Weights of a small transformer language model.
Size: 14 layers, 2 heads of 32, vocabulary 2048, 1.02M parameters.
Each number is 128 + 32 x the weight over its row's rms, rounded and kept within 0 to 255. Layers, rows and columns count from 0. The size above them is the row's rms in percent of the matrix's.

# layer 9 attention value, 64x64, rms 0.0984, rows 0-48, columns 0-63
size [ 97  97 111 111 103  96 109  97  95 114 101 113 111 113 109  97 129 101 119 111  96 103  91 110 100 108 109 105 109 102 103 106  97  90 101  86  92  96  92  98 100  80 106 102 107 101  92  85  96]
[[ 96 107 121 107 109 107 131 101 108 164 141 103 144 132 119 205 140  59 131 105 141 154 155 106 105 135 164 108 159 132 133 100 172 201 116 141 103 193 115  83 127 127 137 188 129 103 123  87 170 128 120 189 147 135 175 107 110  95 173  66 134 157 131 195]
 [175 108 125 144 138 154 176 130 110 125  97  77  75 147 121  46 142  66 128 128 127 173 151 142 133 102 107  99 144 136 117 126 182 137  74 147 155  58 145 143 173 132  75 132 106 127 177 143 175 137 167 145 171 139 123 122 128 161  73 158 111  80 111  83]
 [162 133 148  97 128  91  93  70 105 109 123 164 161 156 223 120  97 119 112 109 102 126 135 120 149 185 154  81 148 187 122  99 148 207 137 151 169 126 151 147 144 123 110 127 107 111 179  67 171 102 120 104  64 147 140 103 107 134 167 113 114 100 133 156]
 [122 135 126 100 119  99  69 107 142 153 114 184 151 143 197 138 143 130  91 108 162 151  68 109 163  75 150 141 155 128  76 136 163 100 101 138 175 162 118 113 159 171 120 146 151  94 143 166 203  81  99 162 125 165 110 138  92 159  66 122 137 185 122 121]
 [157 132 113 115 121 161 118 139 152  80 103  59 119  62 111 140 120 191 133 139 126  75 121 141 113  78 148  73 159  98 114 120 204  60 107 122 209 114 111  95 116 125 141 144 113 139 163 137 126 131 138 136 129 113 136 121  94 126 128 150 173  34 135 126]
 [117 140 175  80 122 141 177 116 116 147 103 124 126 170 133 197  89 144 145 137  93 113 132 112 136 140 133 101 116  92 149 141  96 187 148  86  66 126 185 158  98 115 171 138 171 161 112 103  22 137 125 134 118 117  85 117 120  75 171 153  79 121 120 110]
 [ 75 127 160  58  70  81  81  76 118 158 143 131 170 151 195 142 121 122 103 125  78 163  90 141 122  98 164 115 127  88  87 112 168 108 102 154  96 146 144 141 118 146 127 150 144 146 147 170  87 119 106 175 128 199 113  82 120 107 142  82 127 141 177 141]
 [ 89 140 156  89 152 133  94 141 114 166 191 150 192 180  80 142  96 103 136 104  99 162 160  80  92 142 160 107 145 122 142 152 120 138 182  79 118 103 131 115 134 119 121 156 153 130 163 149 122 113 106 145 123 110 133  86 135 155 207 118 205 171  88 187]
 [116 184  62 104  81 121  90 126 144 171 106 190 174 132 147 142 102 125 143  69  90  94  95 160 103 149 105 134 113 121 219 132 153 112 144 156  84 124 101 169 148 131 109 150 167 118 114 100  41 106 133 122 100 135 110 111 139 186 153 126 117 154 136 151]
 [123 159 147 102 154 107  83 132 127 122 167 206 140 201 196 160  62 107 129 113 129 134 105  97 123  46 173 148 145  96 114 114  86 140  98 124 127 183 146 144 151  88 115 127 127 175 136 112 135 106 116 145  83 119  73 143 110 113 107  78 134 167 157 155]
 [177 144  92 175 121 188 161 147 158 116 121  97 141 188  71  88 125 134 181 140 139 101 147 131  85  86 142  77 168  97 172 155 121 109 170 130 156 121 138 110 147 100 120 124 125 121 114 135 134 133 136  78 132  72 145 126 129  59 114 198 138  47 122 125]
 [114 111 134 135  92 190 111  89 125  98 116 150 150 200 153 118 123 125 143 142 154 142 106 124 137 156 190 115 159  30  67 125 191 191  96 114 117 117 122 143 104 112 120 153  75 114 169  71 142 128  75 171 134 167 121 115 109 128 126 117 116 134 179 120]
 [133 104 174 140 103 140 110 117 152  91 103 115  88 114 197 110 145 139 122 152 133 151  92 101 144  97 122 110 179  52  55 164 167  77  66 122 192 116 160 124  87 116 128 154  80 153 136 125 179 141 159 206 126 130 112 125  98 118 137 123 136  87 129 127]
 [173  98 122 136 118 155 139 123 129 112  85  96 129 120 123  94 173 188 138 113 162 114 101 161 154 131 144  50 164  98  87 128 178 134  49 144 202 168  90  93 135  91 105 156 103 106 164 121 157 153 125 153 141 131 115 170 107 125  84 190 126  79 138 109]
 [ 69 127  72 139  70 142 165 129 128  98 127  83 117 117  41 137 123 143 101 156 137 102 121 101  91 134 137  93 116 120 113 152 180 138 124  76 152  43  63 125 127 129 180 170 103 130 119 147  80 130 155 154 109 165 185 106 129 162 157 138 162 142 116 149]
 [152 131 124 138 165 113 140  88 164 123 129  62 151 190 115  86 100 135 147 113 120  95 150 144 136  99 176 108  93 170 158 178 143 163 113 145 205 151 113  72 119  65 113 123 121 104 113 132 128 133 147  97  84  79 117 145 145  60 184 180 104  95 154 136]
 [148 118 119 131 131 138 151 149 144 134 133  85 103 110 153 118 118 119 191 153 146 160 173 151 128 158  91 186 112 117 142 159 116 100 141 166 125 114 146  88  60  81 103 137 123 119  92 114 182 111 118  97 128 112 149 144 136  76 201 115  34 103 208  94]
 [107 148 119  86 141 120 104 152 140  65 100 221 109 145 190 104  72  90 136 112  68 120 110  88  99  87 143 133 111 140 170 110 124 143 159 155  92  81 162 197 173 167 130 140 113 135 112 157 114 151 151 153 121 120 105  92 120 177 151  99 144 125  78 142]
 [155 161 105  82 131 114  86 130  90 136 147 196 163 141 109 188 116 179 129  82 103  57  96 110 138 116 152  98 142 140 173 119 115 174 133  75 100 186 100 149 150 137 131 111 112 140 128 141  73 140 123 127 112 119 101 111 108 187 116 114 175 180  75 179]
 [137  89 150 169 145 165 129  59 187 114 112 121  95 175 135  74 128 128 133 142 155 139 134 146 177  90 121 146 102  36 129 131 146 133 100 211 114 148 116  98 142  81 130 160 128 119 127  81 103 128  99 143 136 102 131 138 130  87 114 178  87 100 199 101]
 [ 80 153  88 109 111  70 124 135  85 157 167 155 114 169 141 209  83 111 106 141  70 153 133 131  95  98 143 156 106 136 135 119 171 142 140  97  81 186 145 159  85 145 171 139 133 165  98 139  80  98  97 162 126 152 159  65 132 117 117  76 136 125 123 176]
 [160 108 123 111 171 138 123 170 167  99 144 142  99 183 120 105 117 122 153 183  85 191  61  86 148 127 144  98 165 161 147 146  77 127 114 145 142  79 170 159  89 135 151 137 158 120 134 137 157 153  76 118 173  80 144 160 142  49 122 115 148  86  89 115]
 [165  86 118 115 146 127 116 120 100 174 139 190  75 209 141 115 155  80 207 173 119 151 127 152 136  98 132 110  95 116 113 125  98 180  94 126  74 152 131 154 169 131  88 154 128  88 114 144 102 145  96 122 136 118 188 144 140  68 140  85  84 120 164 130]
 [181 135 103 151 178 125 153 117 125 168 104  90 128 146 100 167 138 166 131  87 180 102 123 147 193  87 121 120 103 136 180 143 120 126 125 155 163 139 117 114 116  85 122 119 150  91 128  62  90 115 157  90 101  92  91 162 152  78 100 189 105  54 170 102]
 [135  90 141 191 130 163 129 153 145 102  93 150  68 102 171  89  94  98 210 119 113 109 122 106  99 163 117 167 101 122 109 196 128 173 127 171 150 124 124 157 138  51 120 126 106 101 171 145 140 186 140 114 167 124 116 135 112 113  73 134 101  71 124 108]
 [119 134 145  93 174 110  64 112 141 164 143 150 176 158 202 180  95 108 145 126 138 141 119  94 148  97 141 199  95 171 138 144  81 116 142 109 106 183 171 101 168 139  80 139 152 122 108 130 123  81  93 128 118 116  97 140 115 132 183  62  97 177 142 133]
 [ 88 132 100 119  96  78 111 110 122 121 130 152 255  95 141 124 129 134 135 109  92  82 141 123  77 129 157 119 105 142 140 109 144 112 179  72 125 135 137 119 189 160 125 108 133 103 161 185  46 155 125 116 117 136 106 117 112 181 156 137 153 122  93 149]
 [175 120 104 117 157 135 137 149 118 153 138 146  88 155 168 176 110 138 118 101 196 124 121 132 125  94 121  63  99  68 136 119 139 149  74 123 150 153  78 128 138  80 114 130 116 116 151  67 101 124 155 141 137 101 100 162 136  84 107 174 123  85 240 132]
 [156 139 143 144  70 193 131 103 151  56  69 130  99 107 124  94 115 175 185 129 149 126 120 119 153 152 143  99 175  84  78 109 205 136 108 110 177  80  85 155 124  94 106 124 119 101 155 132 118 138 155 118 142 123 129 138 117  86 129 163 142  53 160 110]
 [146 164 156  76 152 147 106  79 142 158 118  59 113 158 123 176 105 151 110 158 160  79 151 121  98  70 160 114 107  94 131  76 143 104 147 100  57  97 124 138 125 161 145 193 109 151  69  87  82 119 108 123 166 144 129  98 138  90 184 101 135 146 151 134]
 [162 161 126 108 118  71  83  75 106 142 101 129 153  75 195 141 158 118 117  91 138 129  54 132 192 162 140 120 157 187 132 101 151 130 108 151 175 204 107 140 117 161 110 144 132  76 180 169 142 116 112 110 132 160  88 101 159 128 116 129 128 119  83 148]
 [143 130 180 111 128 155 134 101  80 154 113 146 119 158 199 129 147  95 134  99 114 135 162 156 148 113  82  88 181  64 107 120 178 177  45 157 153 171 150 114 114  99  95 140  89 179 148  94 156 107 142 180  98 129 127  91 116 124 140 121  79 151 143 165]
 [119 125 131 173  97 170 148 203 142 165 152  66  69 127 130 175 142 162 175  95 140 156 158 151 109  99 119 146 107  87 161  97 139 176 145 121  66 142 105 102  56  74 155 102 135 111 135 167 116 151 133 133 122 128 124 157 148 171 128  56  99 130 137  99]
 [142 118 104 154 174 123 137 116 123 152 157  54 165 111 146  13 162 185 153 125  73 133 105 180 140 114 159 158 113 104 136 193 140 114 141 109 152 109 134 118  99 145 105 144 176 155  94 113 172 141 109 114 142 149 141  89  82 139 176 158 115  96 121  96]
 [120 143 143 143 120 138 159  57 145  91 142 149 145  77 149  89 143 129 127 152 133 107  97 118 102 137 141 226 121 166  49 117 138  91 122  74 144  87 130 105 179 177 163 104 164 104 154  97 150 152 156 137 134 160 148 125 103  72  72 158 167 110 117 110]
 [135 153 127 124 141 139 132 193 169 101 105 132  70 130 132 174  91 152 160 141 174 123 119 155  89 148  91 121 125  87 113 147 143 162 110 101 102  47 120 147 115  85 131 158  94 103 120 143 149 118 144 158  69 103 121 127 179 152 145 122 207  70 116  51]
 [103 142 160  86 115 153 148  79 165 182  93 145 157 128 132  81 148  95  84 123  90  74 148 128 104 142 119 124 168 174 135 110  69 150 130 162 103  71 147  88 124 142 120 124  88  86 129 178 116 142 141 119 146 132 138 152 108 117 114 158  32 192 103 172]
 [117  94  80 142  97 168 134  91 169  98 127 118 138 131 136  85 115 116 138 140 184  95  56  79 138 160 219 160 103 175  99  52 126 100 131 162  92 146 143 126 173 153 117 127 126 149 147 136 102 134 144 178  86 176 131 116 100 108 101 174 116 141 116  95]
 [165 116 134 140 204  86 141 161 102 133 140 102 112 144  49 144  78 182 130  92 160 182 129 172 146 104  93 143 101 140  81 104 148 196 163 140 164 107 142 135  98  96 152 146  97 119  76 114  88  94 141 128 156 109 148 136  72 156  79 157 114 150 149 122]
 [109 141  89 158 152 127 155 115 111  78 146 117 102 113 141  99 115 111 163 124 197 192  96 119  97 133 144 150 137  78  68 158 195 125  95 107 121 152 102 142 140 149 161 129 137 125 151 148 146 120 103 167 122  99 121 141 143 143  77 124 233  56 103  88]
 [169 102 148 110  76 168 175 112 131 153 121 170 114 164 173 134 122  89  80 111 122 162 150  80 156 127  79 117 123  38 183  81 113 174  88 104 121 103 122 143 139 106 123 189 130 127 154  61  89 110 109 108 183 130 160 121 143 153 123  92 138 154 129 122]
 [121 125 124 118 145 118  27 178 121 135 148  83 166 154 102 188  98  82 159 128 187 150  89 119 148 136 115  98 107 107  91 181 152 135  94 157 129 143 117 151 100 142 115  73 170 172 115 134 184 119  75 153 147 139 148 130 146 161 188 133 115 147  80 120]
 [101 124 179  97  80 104 134 102 133  99 136 120 178 137  83 128 114 128 122 147 129  66  97 107 103 108 179 187 132 235  65 111 138  89 119 122  77 116 120  92 144 158 145 101 153 139 140 166 166 141 137 121 108 164 127  86 120 123 175 101 120 188 158 140]
 [ 96 113  86 199 102 133 139 151 143 142  39 109 154  98 193 127 161 134 127 109  85 152 147 173 140 118 145 162 118 134 167 121 119 120 156 161 122 122 160  96 103 127 129 127  82 137  46 111 117 103 107 114 184 160 138 127 106  99 122 138  72 175 176 183]
 [106 127 107 142 184 117 151 129 106 160 129  57 142 123 140 109 109 139  75 117  98 108 155 183 163 175 147  92 156 145 202 179 102 108 186 122 129 144 155 167  96 105 134 118  96 116  20 157 128 128 185 116 119 144 129 106 128 138 169 114 101 164 140 125]
 [121 121 142 159 114 136 165 143 118 146 148 187 118  92 136 131 142 180 111  92  81 126 129 127  58  96  99 158 114 175  39  59 158 147  50 122 123 125 167 164 122 124 127 158  99 143 168  90 119 117 130 168 173 121 146 118 100 120 111  68 104  85 143 147]
 [170 140 180  91 152 113  90 130 143 213  99 169 101 152 176 128 116 135 132 156  70 131 155 133 132 111 115  94 119 103 203 133 103 125 129 181 125 109 163 140 103 114  82 191 121 139 121  94  64 169 128  63 122 131 107 141 100 127 137 115  61 108 134 151]
 [115  67  64 136 156 110 143 170 121 135 187 128 117  66 126 138 129 132  97  91 140 190 166 136 139 176 150  67 153 127 112 119 148 144  91 136 176 204  82 122 139 105 107 129  73 163 140 122  43 131 132 161 128 131 110 116 139 171 156  96 155 125 130 136]
 [125 140 146 127  85 140 138 148 134 142 123 172 116 128 128 163 114  83 221 105 127 137 188 136 118  62 112 104 120 119 160  74 164 110 128 137 184 140 133 113 153  98  86 153 154 147 174 103  98 128 134 122 127 139 123 150 114 107 178  99  21  90  82 157]]